From a checkpoint of a small transformer trained on Wikipedia: width 128, shifted keys.
Each number is 128 + 32 x the weight over its row's rms, rounded and kept within 0 to 255. Layers, rows and columns count from 0. Numbers have three digits each. The size before them is the row's rms in percent of the matrix's.

# layer 15 attention key, 128x128, rms 0.189, rows 81-127, columns 0-127
087:108136148117098156196174104144166131154146164086111123055124131113130069114129154090146161187170182118145147060076145151093108106160051102087143136150073152155112150191165113153097106101088104122158145133099153127159099174110091104142175083102137141099178136123114123168147110097083124128133085142152130148084100119122124192164121153160112110115127166104193167177076096102089158101075
080:114100120093094094156128151182040144151107131148111127121158107084145123167158152149107112130134122112144147087118157105095127121184106182120120088128179130121116147161152109109124072132112104144160146229186168117143141134100133110126087135160084146135099166114088132083133122109084145203126137062078115133159170111169150069073130181094161185143143064080107136191175136121171147158133
094:080202131070141094041156122098227147089191107149117081135100133164113163070174057120149079108154107102142157133121101087178099155084140111174152125149156084101114105093138154100104172147173161139137164125103083168101154095126142117123138127092165091136109121137152159154143176082202100110121134171108117123144135119124078109131160134105169089125102147162116143075099120126118109143157
088:145136115127145164151127175085138165124100148134119101149131151123161177092118142139144128144128203130164074171135128147135130121182133044124126095163146195152167156117110087148099116075104150081102078144074162072118092127099090129125132102135115105076158061150110119133115131124154134155063156146157120157126115109081140191154089135175104123055117169109146153118101110051115123096027
105:119141151109158169155180171119112181125152152132146158178140146121111130120158141127131160155136193124168118152144143183114136106141187057093121115103145168123149132136068122181094132109149097115087069099083147090105112121120126145091162077191091127063151071178107112157145110130126154125070196116146154158095126162090183159143129132198093123101112131107183132155151092072100132128043
117:175121161188144189192124101147088103133100143124168152100133139139159143149086138111124196165135139112143092107140136182113156132162207073107098132134120154112138180143069102121135119092122105116103062129120148088132105122137109135074172091166099156134162062175166070126170114158121109123083126104160109149070091165073161180143096138170114138112110131081157150145165091158121139104044
079:148113138193128222094132095124141159162132148159189155137104116143154148140089190144109178121138139139141117133171177175152164144157166102101089152146140141120124133139124064133148104115109167126094113073080136080132134161170110143130175130138170202115111148178151107132181082160086132149135100144186082189096097186075139141113121086157134133136120088076144136106189124162155092073087
132:168092128160118181196098154150074125092114151121153156108111126145124103142090161109151149163116120140173145135113174183102163121143160084114098119118167145124145211093106116154174112074097128093089046108055124098108132109154107128137164105150129138114165107144139026101113121165072110137104099134177054111117188173105157179134130161144107140127079165122160111124161122158141124090075
100:102184160133148121080117122099202130137151114153134106162174132126135189113166096147097101100136125087089093117161080109168090141117156188162128128079106153130106038149116104053105130158191121150133178168160101114077115097121130122102095182118085145103082147112140206131143144089192148109105187124111168130122071150146113100146096078118131131177169089104096141136089106122104134127177
102:163120092118133134155109182125147092070021172113187148056099113155113125157105155141152141115097137114160128142180131170122129147124133077116097091094116104105157176173096121115194091087111134082121106131196101089132120151122088142156164104156109169111134113133197141137099120133056105090091177120132107140134122096076154166128140118070070107106123145122095101113075168158161165096174
110:116140156114144109124205109120134146123187139143112149157178084113171138101156137136106179144133146157139128142100082083147092089185138105154166088136152086117097098167110172131113118123102110082140206120176192147197117103117137085157130124110089094148193114145123172148109195084139176095099178136130156120111148068141139135140120108203129132162207137121140154111127076047152132141154
110:164067155142119190171114166101125155103113165142107152048102145110092141150078167119124182149093109180130140142105157146081200094161106093095094109126119110064116124086137102151142122123108083146104063115112161120111130127083081103106148082123132161107143125141107080089089045173073127114105104137185086147136124125096104198128177141121098109080115092160140104118082130088153137089090
114:123189136119136121110141105135131085110111078119099126075131163133119132099065059081156146140152137150142112144165079114160118090164131104170152123111084104169131143180107137134168075048110163117160142176103132123140112100117101115140075178099105094123166076158135080105076197143153063120129086125163166125099186129122123204128101160195145118124120143144178119149192089155158125090171
099:130162072161140100070146137139127107131075085061136153164131103141174144093184108119145119107139148097091086122168124163172124143137142098157142081098079133166144139117147113155164142124115193113123147138174091137113106168149153098157115110087069081114134083129180091176163185119142172113103153117099144148136144028115182114148141107131108159175141152089172131089131077103189162165198
098:102107114121072125083132140167127102140107066152113178102124146097117125096131083134173092061115124114137085106088151134155135120087089068129156043091104091113149091022164112191123170123137134146097118148134120189103145159068141131118124151067124083149105126137121087107126116126115125099136071108125184113145163091131102156164119156153153134105104173172191092077164149120172149161173
102:177078164139141122141117129126154096141089096144091152147144110133068113134122099168139137134171098160104133130137114144225125121127130179150151095124089186083120132133137100110138093104185116122188118149122135101107152166063122122098072165150132068170168197113150166103064121094100107104131101135143191093138116190101120122080114126062131084143155144144127042088135155159144125056100
100:068174137080156130145144128121150175181181133096120064138112194116190125099204132125147143130166192188121114095052120140131141101178066130136127120155124093167072131112091166091143180119118119088143144169102122093133088069150169042140126121099130136140118124122100097111171129125185131119093075150099124122118117119125137089145164141166171117103163102092150156119103078100112133176095
103:164073136158104126127121158119107104052053177111140180112142069150140160115044113132154119123120111062175130131186141134139114107130151128138127157153157160123200134167117104136176071162132121161116145110160137171088147197102088154113116092192127155122138122162160141106089143153039122139147141153123148156159158156162111167109128106098066151102107107152122090133107209154149134087151
092:128169131093172137116117107119144130168144137104129131121105188133191092087187130158188147112166167162122155099103107098135139190168071125140133119179135128113072109070103156118125160109077099113141147112075106105125156063151120113077091190046173104140149123081132119092142052162190158080134045164138123073124123141114135094091123130091117107120119155116140140090155115135124087092100
114:176156171130152123099120097093125118194082110132122126170116144110092143096115181141090165122076141178125155189091125115188136100161139125148080150207156154161045145133124111144087100116152130116151174167153174102128121115102102098092115185118081137099141157108123176148126132131144134147071117112118122062136102124068130108135129080104212085123192117106134130100162124152131111043171
098:186082134155085122094096175120130092051047139144143184086135078155090155136038131103111099119082096059148157166198142134124107117110167137125110128114144134127183129141140113169143062146150134188128120126148116144141138194120073172112134100174117149096140122149143137161092131145073109146171149106128108131150154109183118168123127131085105135135076130173123097148102212130145135101159
097:134118103109103135108125110124200177154136126113137117109128084108105065172131095103147103108146127109110099111173143161145079187123106124108147088097114089121045173114124185096139126144089204141137098178109124102181142165140159136193136073105077077095102108105153088180150143117147174127146122098142138184145129020144133100122123171139110129154119128194131068109115112139137193121094
113:135121192155152116157147083144136118120168145140074154153126125192148125113124102176159166190210162104176127094124118115183136101177161192133156160166137203094156120136111112057165103100095116130181151149152203149142093125064148090132069120193152163132169127163143160089120191136125137082092095127105153141157098132134092142119142131145148094123100132084096163152122135172143103126119
105:125125134128165126140149127090141121170074199071120124178097121099189144070154135131117127151104170167164126118075123129142117097193128114140147134174139133143133168152093120091186159163102153115131188150215145097094112118123149050121083090133066180142100133123117138128137171126115158149053120176092153123106133121108094122168170079125194156080204105073113149125105106132140123113135
109:136130116143152113130143119114148144144119123062136142151110098094076071144128178089102124187110104158171151150128146123119101119109140131101122177116081110120128142219151195141112109169108170089135145085159138126154131176193107120214141110084140148095091146142105151111156210085074112157189143131145148156128186120155137122086132130156156158164193083182134093163099116092132168193137
105:149142187102204131148134122085144158161106154090114091192121149125175099115205149120104135100171142163136125142119108131177091155183170141171122116146140162125087171112140155089133162140068131133164165148160180061169120113160160093148085089119064098132129128110127109133183142093168181164063108124113146111101118091115088109142109093126187137125147106063093162108147083120095094144070
117:134122089073135079111090138099104141118095144067125124083108150156167125146054147103120106095070159166156109139116158122152086155157062134145067139150139105140149168114125200166119111109102131106127135116126084106184124132241100135168163178025142124079121127111168105096130110108112142214171079099120099073139145056138127102132100138121147151131134117140130124106127139158137119120141
097:170081109151078107089118138105128091084049115112116181053138097134070144141049131097117079113120142109137135148193150162132099142124149148129110096120178112105153139115162161188112094159158140154132128109150122169166157184167066178151153141118128119076176125150124171167121109126134118140187125098117123086157150066178135164112097147131141135135119149172121086121106197137173129067187
097:115132129135142160130137129099161109136146139146165110161076148141137130158192115117166132144143141155033126107119093106155148108175064159142162124138130129145086152109080100041168199089141177125121120159138084086046128091090161041134100138141074136184095133088119082138099123092198131140096177137112152192126101130104121089174131101099112129139126105131127102076138071128123152123103
097:176157087098130098130087124121102151091082163104123087087107108181156069105069119128124132161127157155129130104172113135123150182161105067130133126131120132119201151093104222158105116123098148146147113075164107169141139119208104189149133149096143121105129116096182098112112125143108158218170060128138084105112139095129135170124111149146070166130134149141102181135108140171129083175175
113:164123118126163140139105093084171098105086110117185121144092129155055096151181102149107146145125105171092122102121094139165139136113115162130143077101055137100157139116125173109153144097150205097184113085102050137080116126147153127111107177105112077206146169060114122112098098124155075122147118150114181111069134209132155093080109115094149123185124125136122081095126126163117108107127
116:131141110116162109103137101135173150123141130090135084142123091126101025124201115109073116154141149177124117105063130143170121118157141139090138095096024152135084150110138205070091157148153184086192145108112101104113114144157139108142114138105128146181120146121102157148168126078150075134111113117102154146099159132146148053077162149086134099161137087148069101130111119104119130181162
100:138140135147138152124156167133171102130087163103085118091129168130232182075162092139159099077143155116153103095074108120123115133198110152159166144157180173188093112101061096095182146154169090134114129145102106153095154132077126086094099141150159129168125117156111132115144080178112155123076059183077121106155103159130088146161182109081095153087116127133125143138138125132149108087111
098:179100130171118129119097140131111072049054144139146175116144094144109155123029146122109118138097074074152146160188126122116135125115199111132124130124149141104191131145147100178152069133130116182133125111185117142096149170117070189096109121164107153113130132130140159126074123146066104143153165114130116113122151153158119179107107082078086152127107135129128099124121211143124096054159
099:203124122103114141118095149157109146106095166141092080078160086128157163126136059143147117069134130135153114069061077171130122149189120173161123077150140139170108122060082129067150128118153083105130123175090072132082144158100106135122100175173102093155165132135108112143107107131093109166083045175114167133133160141129087143115115139104087079064090101137136099110117162151101115103130
110:095098052115105073113145131158120096122143154092152136090135130126114109145101091102147095164161124108137101053076132136127133128098074083070189105110125083141138136117135181149158118182113124144130097100119105183114144155192129125191149108102161119126142097165107092150160150146134102085187097166105124204148195082155163116097130190178072177132117104158131110164111112138150168191161
114:137127120137149132149100165164063122096119146146090146153179081107102116107067157141107159122115113145082135142175136136098155134127137119159106192129133133132189112181089090145162104185133053141136105091096153106135150124099156151091181124206151141111104145137204097079089097162081218166147121132188130120157100178121084133170111101129028125095141113128127137143138128161108088119113
102:109149135096057185095125099148158135104163073177131120082135153153067140154144115127108121101121101081086115142152138167109146162087100152119119084080077093121111112078180117157069143051178179137131126120064090145107111093101141202117167151129136095127130102102105131166114028104170094128152132099124148121119088099120128099125115150115086066187069168157150107134144161136118132111150
093:146072153117127102105153140116114166089083136125090167146141036116098120149040121132100116136135151148151128156171142152181093090139154133159065124137132161100185129184130118129137073170174111143172142112172151112201093189104130136109134098192099120099148123169192185133076155104067151172146135079124160114132073082138133126129118131122127091121155120134131114145132187189129138075142
100:147170125139140107140131158156090145168141140094090077113155150063144155092166142095069162052080165142143146124049103140077141108190122119159103106143172110182026105137054124144148150170122056110115119154111173078145140119152127122115126154130123113092102127162140128125161102146146155097043098142159105106139098173078110132159131129143124122100162086109083164123148086100090104125131
108:175156146159122094117095135142118149116071162142084108136125066114112151082060141128101147147124152138117162142127120125182171110195152136150081110220180164136083184123081126112136099139147080142190138169178155088143118142121132149116099148192091161098114173177176169134102138140104131148076101115119070120124089153092098137134154095110106083086176109099097149130120166187141128062151
107:148094121145093149114105122116109097090101120148164179078137131161123166152042128142172101103102056066139127139188139134099128161087132109151129125107154115118225096117160100179144081098134127178076099108123097208102158153103074184102126115130133105124146114128142117128083119181076129114184124134134138122136150112158137188099079137100069150142076165158163099127135181152141123070133
092:058133119143138163148156137135114158119206107167151126139122140118140144145180126121126140156135079091067103154190115111083114168098128148127142148049149126108186120111174114134125119087121186109047105100097103173074119074092144129143138091151125131157100091079108068118155151120168134143172213123128098149125145163150113113156126101157084163152077146136136123165120098067132119207077
106:158171108148131106176076159127091106116097149142129115146108114190201148085046153135111157131109174166139098133128142074126151100190121125170107180181150186161139151152071145110149107094106097111144125167163129134102133110129071145145115183127143184111115144130184128053095171103090111178096093094131088087142114180084103168136172102100135144091136124096122185112130138179142083120161
095:204151185186125124147116139149110066116075135127108160163135111138095165085111137142091155117115107101190150138149092111156160126155183119147124096147128189128135145202121081149158058175152071191152124151164190122113146176103114152099108108188109140116115140188145169166142170200067109094100125124134091093138110194133092174089152101120145134110163132103106122128125147121119102089139
096:065116129090112135112138128170081158149179133129134110136150159082071139145178163112071116085136112103096149124078130147069133133078123101119131102075158069114096148114173119191099180137123106138109103100118135093145121089166165171099184101152104133120118133132094077181178083153155132097123194140128068137068150118122148097151127139190097161115138128138138186169110088058103112196124
095:167071143160095135136104128114092101121055114189110163142127089141083177150020125138100151110089078110112108162159151137171114122117158137148098117148120158095178126133161078150130086116179103156146112156170137116115106160081124172077115181151112117099131165157148151155074110146128130151113182097135122107124102140116109110141072100090111105108114137117114080105131186173164137010161
# layer 15 attention query, 128x128, rms 0.19, rows 82-127, columns 0-127
110:237152126202127138123120168028185152126115159161101106135174160133130205086103110201116096113092129136090121150147104076157161077172167110151137118101145140113146133127109135149102113133209123161179112190092103133098190138159148160131098114111112115105109093162138136115052148159140121126142152161110075137125103151108088119116115112125087134127109139122091146069111133122142076139122
092:129137120088135063059113162140129152114104103110157097089150135089106111138197158066099096113131124203157173117097144139139055136158163108112167121108157076159154137141148190108156108131135131141186156124138129120103168159157124199103077171137173099073089153113116150163102136109114159163138151137046214135138138140171117084115176131116123165196132093149118117123102142150126101143180
113:072106147099156120074186119139109188125158103114154116091145144066144105140223171107135170176140197207146182070067143135121097108138186141083132154142106088165101124107153163161118119126152139100129113099105180114156149113102117126118150151108142139075109133147117135110206118108113152145111106126109153120119144141118124088143197169182178126086125101082114134188141076105146165131165
118:091093122081147108080159130116102192157129120083150112117131141078131112133235170106134161188122184213132195061090154159177110125125157126058156131144119080183132163099164138166101126134128156099144112131097169100099145108105128118160143154103153113108130138160117130147179115090103128172122108108127161135140139106101122112147192172167188105104111133090164131169133073118154190126146
107:139090135091163170115154119156116193133145135092162100089116119094135115139174159138125178176125140129129185104128156175126146133103173120061093152125094082179123124088142111159093137132124138076155087087089164124119145149086128110080160140106144164078153125162125106113179085102136118183051072088156119148124139079089135107167157147142175093058102105054143134184158117136153203102143
116:130105143096157171120152101164122139154122146100123146123089105109130102104104126101111173151137103111126151122146172159150128111132151119136093176147078097136112134096121079135129144130145150070066090118104198103145114127052105040109154137098135168113127162157205102077192125111119150151054109132185107174146111085102148112175141142112153110017142100076168091166131110115142178083111
131:131079103122083209125178138161116101161135109087181137125124138112125094187157152114103138154160149172132145127170173187124096120133162082126177111097103102161094175096130139176105135081132196129088106089078125135085118088164122122145168161092180171053171133130075109162127125083102100144103152079155128143107160123131200126121119130089130065174071136084131121124163123115182134103152
101:101157172090137088096103130073153156107136169158102100164115123151101161074133075156127140133069074114118103107128115113175124106097121176120131163151158138096174096139129110116088137171184110138094139088105113140125154149110106074149142139174068069143069114125138125078195132143184142146133117167120095075172111147157063093171132132179171148061175079098133162167115071174092129138137
103:163073116130104118116120181138150082097071161128141153104105101126101207142126128130110123159044101083169113126109206081132146119094102103107172125129150111123133146108153133144129144119127164182093084135126057184078120161097176062115163070114103178102118100097092114170149162097090045161117157133114088131143127087127123077154114166133145113144155085145071089102120109145137113148176
117:098146209154148111135159074142119131174160118143070145120095158093131201060141134143131144138131139156109159110100123047163161110171104145130125102152138144107138119171153102140133137137149105113141147223119141130130133092059142134110117107142051110187114115124109130079151143200154120086139129091119132090132036156105058131173138158171124163080131167122142160111124074085110143134096
109:155151128108133136145136171154132129124109222088141152076131157105143105162110127075137137154170138110173138103093095126066108101152148118097126083128104125152118158109155081133151081117084120129199140094137111126164158120189095088201103084106138168127114102109111116153057096140053114138101065148122126174129161116148172184122148116154180165129096104119094071147115180078183089085154
113:058121190121139099170138150149085154060136125175117129116144105089162160130113127122133178128180161186127136157136121126104091125089117102151145076098153131134152111099055126109188119115108099110129134161099086160140096091135093115111107114131124074117187116141121102152130121171167116039096182108154138066068090145143109176186088133172104111115157197102102135138178118144131183112070
102:135109155189130108155108091120067136098127057177101164148084070158141206094158143143092186180082139154153138139120142138186129100191155090146112152160106153126113160098136157124099165127181178130122113212126161185122099131072147123113132130152101113123138106140132124102162157111171065142139187083087100152093113101089104109161124120123139115091154140092081147111115055139111160151085
095:127153119140142108121040105156074163073134098129139154131148104097170092114117195111068164121143184174111150146102085129141122161171129095145092150155082089109165151156107150116127089134134117140164153106195202103132048179154072144132146142156187148125147134108190160159107116159122174100129130120101129186089103123089151139132136123053094129148114134123108135179098170124092106078078
109:149121149129030145096147114119151137185212130116101119158111175118135084082158129111138134105160130145096118118089154128155181065199099153116097092131175147113089146116173063111093125134153141078125155121054142074116153116080159098113073145095112134155107169156135123080146149102124131136112056166144148180126099194151125137118182120100159175093109123136182132153119131091175120096110
074:076102067132145091172108111136117148103107113112114096114144119162136134106138084129105103079137124076170104118183077116151148146126102166141155126114130129076123082152099157099194092146123075145147153121185068141189155196153159119109066147159115091159122156170114163128128090097182162078149164159094162072154122110145059121123146093114138144142166091124130145148088166196067156187108
084:198122157124090141163129174099140121100107255098153130087122108128122145146116070088126113147118161150125114101155148170084112074145152094115151121116097141152140153127104112143182085125094149132142122105103110153095090175168089107197137100116162175107121090114133080079108123147035067113099090107125110175133194146137172175115118144082137157107087141136124069128125149148153093148122
092:111126131163109126152135126108105116150136063103117122103140150149173086104221126155118082087123140132148166131119103080187098156104118204104100106056140124136113108110094129126154121174131082099111116176083133100124183153074126114105086175096127053168145186162100104098153149094153174143141130142137166082154103173187071093125150181121158151124135144096131218145144157125125165152152
099:184141160165138087138097128115075145127103157108066161132141124122057142080120163145102181168128064129105174127078156112135157059199103159080100148182151126103061152093156142134104157110174098115133149152146152171078101187089100141122107077147102100104118114086176110142114148185095136133140131150099134060155108127079089163137187165113134137076153119142163134152133094156151110097115
072:177116138136139124107158169095139116101093220128108160117139138150132168156136127089115149177091136145111117116108165139110139059157126023116135107139088119147104159107134111181123130123106173178091120099102143125102093067159108101203199049135168164087099099103160110132144143160060075162146110129125095149138183102083185168148127162134104128143121143125122093124145072099182134135125
096:090116135105123121109178137092146143160145125128121156169131127051170122130073170087143125141151167147193126166169143119117085157104132088150140141126172121121169214145198158129144175127121146080108116140179160112183148113152195096200110108050106149081115155132169123139168154078158163155139104099114139125106081133157095091191127147195112155095163161157111100136153096099132116169138
107:195100135138158149147133168127156143126156150095118194115126153120133109097091089158116056133172120146160144153136164162120151135143118147124085114086106176068093096148112038130164045148115102135123145118111082123081192183108144117063078134154136154138171145152084121120107153155046125082137084173107155191110131130141160118070116144103105158129113117158169076130068162134133123124099
113:131152131110172098192094138118115126070087226070108135080101126140133137117088096079111156152123082133117103124146105132084121078175124141119166157151089135107118104142094160106218098112099125117162156099184104149125106207157120099159080122166129151161129118112130118134055079120066089101097110121080129102108154132110103157115153128103175140106149080120086081138090175194125111140096
110:142129129118092115117116125110146130103128143091114148132125127121073106081085110098165195162127136151160104156151131212085100094091164107127160166171080154138148212144138178172115141087136198071188160103109126112130058152191164127199131123103106163063104111123175171104163128105101137117077129076130106076124130146122129159178087074151165133150152119143069119153153130140123107132127
094:108126173122183091165122156146104190108108160062114138122125146090190075108122157106164136124163132146193098177132102114148148149171116157092126100149138158076146162129142114140185124118086133080177169153215132065151132148171155102129067109104092088132161138118146107117093119093118142127120098172095146061086084122158094123117165127123161109097189139127190124191130152156101134107069
119:126126106105105072141099138098107135124155134107107113116139149133107162118169126095112120158151172149138180122134073102174064083113153131087140135114119134155147181123156213188109119152153117141141123114149144133154075135174138134238136125108168106075113135102159138111154176100112135173180147102089139047188132088149052145135137180126153132139151120127093189201187096123146134168130
076:154146107147113069092164116098130144161104174130080161108152135141121172107147120085102147193122178144106179101087160117164107056139108095107145114140106113148101168086142145200084156161144172146093112111091139150134102084160101093222159079083165136094098081079131121125153162178072119120148130143119102139181149045090135150136137175166129146156156171119109138113139079106170128152155
091:080129128083144165178154128093158092169137149119148116156109184132131095179147123094127120089171184079115141079168125088072185135144179169161153191121140125148102091182152125053166175143124140121123140104164124118177154159127144111119159142105122144195131150147169131146114100078160112072124103103138179116094148207125079086112177067078137107089105096124144101102078137132086127137117
091:113128144121128122140094140120145135137149122100160135083135097153145120120200140123125116180118106202139154184130061067146101088086140117129083135059068147143151134129110120172099071145115121173128108101138144106112115196134130140193115151094178129106160110071080162121134151083116129192147101108081119102159152124194117097085096204148163129154132155124040199166151140111131110142151
124:122128131129089142130159116099152086190211115121129076143136132137126109113178115135150141108190156163109129074058073128116170052171141165141107135100113164171074103160142115076085127153157130116138158102067125078150129125095144103159110149071150097203123146102096157095158132086183108131101079143135158111132137208133067110089139090117192086123112117126083162150126120113121155102129
119:115133091182103129128155075116143067110137108087090133147152098101122065058139133123080175119078125164131141084118096169133140075179100117157130163157012134097080130140141114101091105127113132119126176096117115087166088138136198119185125148105150165173139127102087179097176135057160124117111080151101112148135142145140131091126125095147181086177151074118086123156118157122120116100149
111:148118098106152131190107150111105153138077183118093096069119149174163106133163073090096065077093107107131111094169104137158140163150090116135138074106105111118133085134063096119160096146116095131077134120121105142150124157128071121195120131163151090201122141150092053091089112149101131128150141164133170193111171105127125152114164200119101178131110124086137119116115194170129122179086
070:195135162162129126145125187120122136094112180131154128094108119125113164172123130118139152171123126190087147111102151133094157027180151108075124113123111117184073155089135106156117102088095160139133118127081119109059096080130074099142148079125153158115149109098128075093098135173034039130119085099120096135156191130117166158094157162117125130129113182144099130117113119119172104106116
093:179103084158093141133120171142121136151141154111121112104137116115163117133181114073091082042113120143091103116135071155147126110185101095147065097116111126086081079132147058128118096169113036168078134117121092137157132143131112131201164115073150146171133141067070088117126177116133125183126090195085162158131170117161148137080154165103119152129142104103130151125147161116145143156091
101:069161067088123108127123116114152100152155167096146120135154033129148152105122100124111139141122194083152122112156089129105082156084126102189160153096089185137161090149108160125137067191138135139127095089064113168136126137160170145166165176110175151137120137100101167082171140140158178117124136101138132152160197064119157100148102114167170128180109135088056142131137139098128140158172
120:156131162101096143094075123151111130112124108166194093108139136088134120186118134101162088094056119148138093164157148137120082165077143123110066108116169092147159208135126081162143161080130159098142104148137111109124175134154104166080129148150072144099125137188144108147177064142141141176113127064120101189080085174173142137176143142095124167097070108122136110176115168140146096096157
096:115121126140109176083180099112129079183149024189117111149128115106121148135161133182102114104144109140121172098067136094152171146145111107160127129084145093172113132095153134127041183118179097161070099134089132150118134046058148134106192131117144099136123117143112123168177149123150109144146135204127125140129104136134100097130079140130068087147137154143156155101167055121132126135146
082:151120156141068089053128109121137131079140188115121200115146115067108195093091101077134152140096134140115130133134187114123104066189118095093132148156124085088109189105184125148186122120125169137127141098167123119127137129143132096114150082141117178071100111125147106162134130172049109123140113144096092186104117100097136164149127149133147170116146106141168030177154119127179101111131
096:163151070132114114116058131178043202127084107162101112128179070155117106148124157073121131083073076118137090144120129154156090175137074122116086088146160104082139151124096120161129176140092069131127128165199131153155108165171120175160103111141082080093117118140123080135094108154142139159156204120125105133111135078101147150121147130178159157133160084095130169101134152175118114142131
084:206149127191115097098104170122091171110114178112113153101133098125087142107114133093092165137109071155125147127128150131099147054191127095061089133146135142093058165108157083150177106111098107166124132125147113151095138176128141143171115085166155181092129118098141132149103168168040115148138100170071079150143145097103135164098186170116154155108126116169121121103079150121153066110142
083:159127157110114184143151165083141119151170152161186113113151147139141200143159132157168087143167137119108137108122126112114096125086157102124114087075170146202153147100114121158084152124152132144101066163062146148074102049100088111131195124092156085156143103116151083106133139139115110154149151093140152098144149128160128156119096186132065166107072206122139144097194082092137173150139
081:071097147101169177147171124143164114105138086155177102140085162133118114198106129149145092114131165083152108130179155111122135223074151126187125139121165131165140099167123134102104182096117167117097112131138120114121120084144118135071160187147082123171154131192161141147147075099210085136112134090174089106080110175151112100127085069107094093121097148144163107109104119115074152131104
090:211115114122131124167089148123110161104137151100129127104118155187097099152154109104118089139156121193084153143133124113110128080127160141074153125117120147147097128144156099135159057105114093144130143110182132131101116228143088169217094105155155157104133122101139156135059160141071086152169115085097133129184181111134116122077167186098149136112108096159067159144102193148130103161103
085:219138141127143096138102169170090149122121191098101160142124080176130127122089130121160153157152059135135095142108169191124174066169105122099078091160126146105128150115122076143155105088108130132129153169104107129072139123111111118174064061157088130138125104114111111104074149199066109138116105161133112194105179096124170181100154127150120161126129151095145094098086135103159078109087
090:054165122146183119080106085144102089100097047167158096142153098112157168156101165174128155109083115073144085139100112108125114186091139115158133101142149081115171141129121156126112179114120153126153122162169126146134112061122125172036179141140107089133119119151119156163143067155172117127095186132132064107094089092095173127128106067178143094161132152086129155097131079125102127128119
081:185114165127107114107134152135111122131167128145110136153117144094104189142117145128151163177143150124086151109044179086128149077174144117095073133161186135162128165099189097134087148098177142113125127160101140171080118069111123096083172111142160152135121067111166093149117171194066085144164119153110079138134096141114127151109174165102114129078086135167174105143094086099199094115160
# layer 15 attention value, 128x128, rms 0.18, rows 64-71, columns 0-127
094:130080162163168137159141089044152149118157093112101147099168163110117160103106109184088131129117107115081084109099138090134165113144134145144110158120188148163165109148081157145096129127206054155077078213102130107142116138105143171156086104089107093106140141166094147173129114160125133110143159104142135103199050137117075140140131139167150137098169131143164136147190100089099126157084
094:093136121064080120091113128168114082170143155120129098125053147117169159126208137061139129116164152161158116146169090146100124143202113120095146094143078111140085117102149064112129091129056169078142177020132118113171077146156138091167152172141139139156114109127111127097111125118137129170128059115059099156096146094126135136101134126108183147141112125123118127149084170125151116153133
092:102092101142075148114140147187132194174114083123141120118104124103148074138115119181121094101171186108117177142131115112170159153139105105129102102093146075136116103106166182156112158145101144101110136024144114110192093184146225170144152109088117160134135180147125132151148124094157136091106031134113166147095127165162079092100175150100157140137119162161153137133159139138143117153131
102:076104156106173143129137148120115150178143133120147180141197152057143119145141112157127098117119103097056149113172152087148090125064122153141067139119141143151146114160063168128107177167182033124106103143140124135081112153158206163118158164094140143140135132151149118217137142140116127088108137125132184142111106048142109091092140133104219099128103119125155139134140084129154119118121
101:092077139087156146130131112122106129130130107109127110143199184109163195098130120089125114145085127043134104065122145100122114114106155123169081134119139204160120120157089101143154198159162094181069143176121136139121113130185130131169144133036138136142157139125129103159123154149124124159141189098136151184124092013120145156140108114137133126111166141102129139134183168109171164114099
093:109100127084138117107124124211091127204135168154128094131177122147155113193184123094139104134177135144190092138143104142121117169154151110131111141128129169133154091165086122083162137146084160117166184047156125135155050198154153136190123142169022151102106099109152082176145136111105143156088122111088148168084127122137101132132123090114123112119089115132173146168116135117140103161130
088:131143127114102108082133148126162102130180149125158135131114103110142073095132153154131108111156193111111182163136086118148160147165075107067174078122080074083066133094227120108108086091076160051132133057112113123166174069145116089110144162132140143130122193099145127139146112137171149115099101104089127189107170158128158096115138166102092156154142159117148120167098121087118124095092
104:168175101140146121096136156191112128134102118186136117129121087125170089132057124162133189152098127093125164125093125122124157129065112094174192088116054111103135119136125154077124161113164132134147119203171155171130212057105079077090164128161138164102155121127156118061114125103108102117147129142177081103094164144108106125162121094195100077134122160119090120097142131161135147121158
# layer 15 attention output (transposed), 128x128, rms 0.217, rows 64-71, columns 0-127
104:122144143166110142121139122132110108117084116178091142160113117169130159109099137151145136099071108123123137191204138075151193131145131105172118149162054110105093161113157071095093161101159137191089085099100087132111182115071165068089156086143100129071129089158158137137139165130155107131078130170141111128074132116147096097136139110151185059089108126148165175108165108201142155143116
104:151124074103123089144119141114124190103168149119176082151174117108170163149151138095116130156155155148103105060071146157133095133061102120086150102079181143148143147137153153183169082143115125128197167123132150142094089156186132153220147169154145105128136146103099150113105158122105111153153107104129151117189150108119109180122091142139081187184184097114054076096114114115144108117157
081:127113122155140174115143100146131127097137125134193099132121099149089185105100114105138092215147117093149097115077161169122133123118155144106110180114095164131127180141190166142114165101099138111098100177131114091084183139090130126135086072174126096106091149085127145123163138117113109172134164122115083090174152058141098194110118072160065157200128154140106114095137089180167084109181
106:098138136130132179120080125154135113143064123159187154069127131168110135173089137085161107131109111069150053176133146137109175197154131138166155126167087136102116149178136113121170150078143150127108096111168100058168148119089128146054120073109108141083150120066104126193148137138156135136086158139090140120100206072139131108103131139140132138183090173165165123149148175162102116100120
105:085137139142098160150121098148120104164093109206105116099115155160149137164087143105164167115103176147128038131126123115110179164152077063188165105091122125179076143142133123118166104104178121137118142097183139081198137158118126136102103136159115174123192121107127168138125206134219100130081130135140197135141159131125138134156157127091149080131130179164168160162149118155091119118123
089:119106092103111111146096106150097132122145120110163132122109135083157090157138153072162119143148119150094102061081120177112089139118097122136143131138149113156108126110114159166177074167129140106162206118136127130151048154181152167135162129153199124116087135113058126101181109123144171174157158108131146127188202070137160135107145127207098197170196098146071108131147156128094127140119
090:175111105152167087103109181083181139109123162121135127133159097143117134153139120175083107158180110153120164071101159147139057076049137167077159146121173084099130139126174205178139138143108122085166088149145148112121138115141130152195145150107129122121129178123113102145152146100123120128121159110102108098189103121113115126112089112096067166136111091135073078136170127139195104113225
114:161121171130154128108121085118147118118115120110115172109093100083093063136145156130118111161112122163123166125113120152133119132192170100091127133141110122147116095067087172113081144157110089074104089121161173126146129150123119155109031186084148166163162086137170108136113066081141169073192137054104161144104081179120167102137113123082137080149113174155133165168116189070126124135125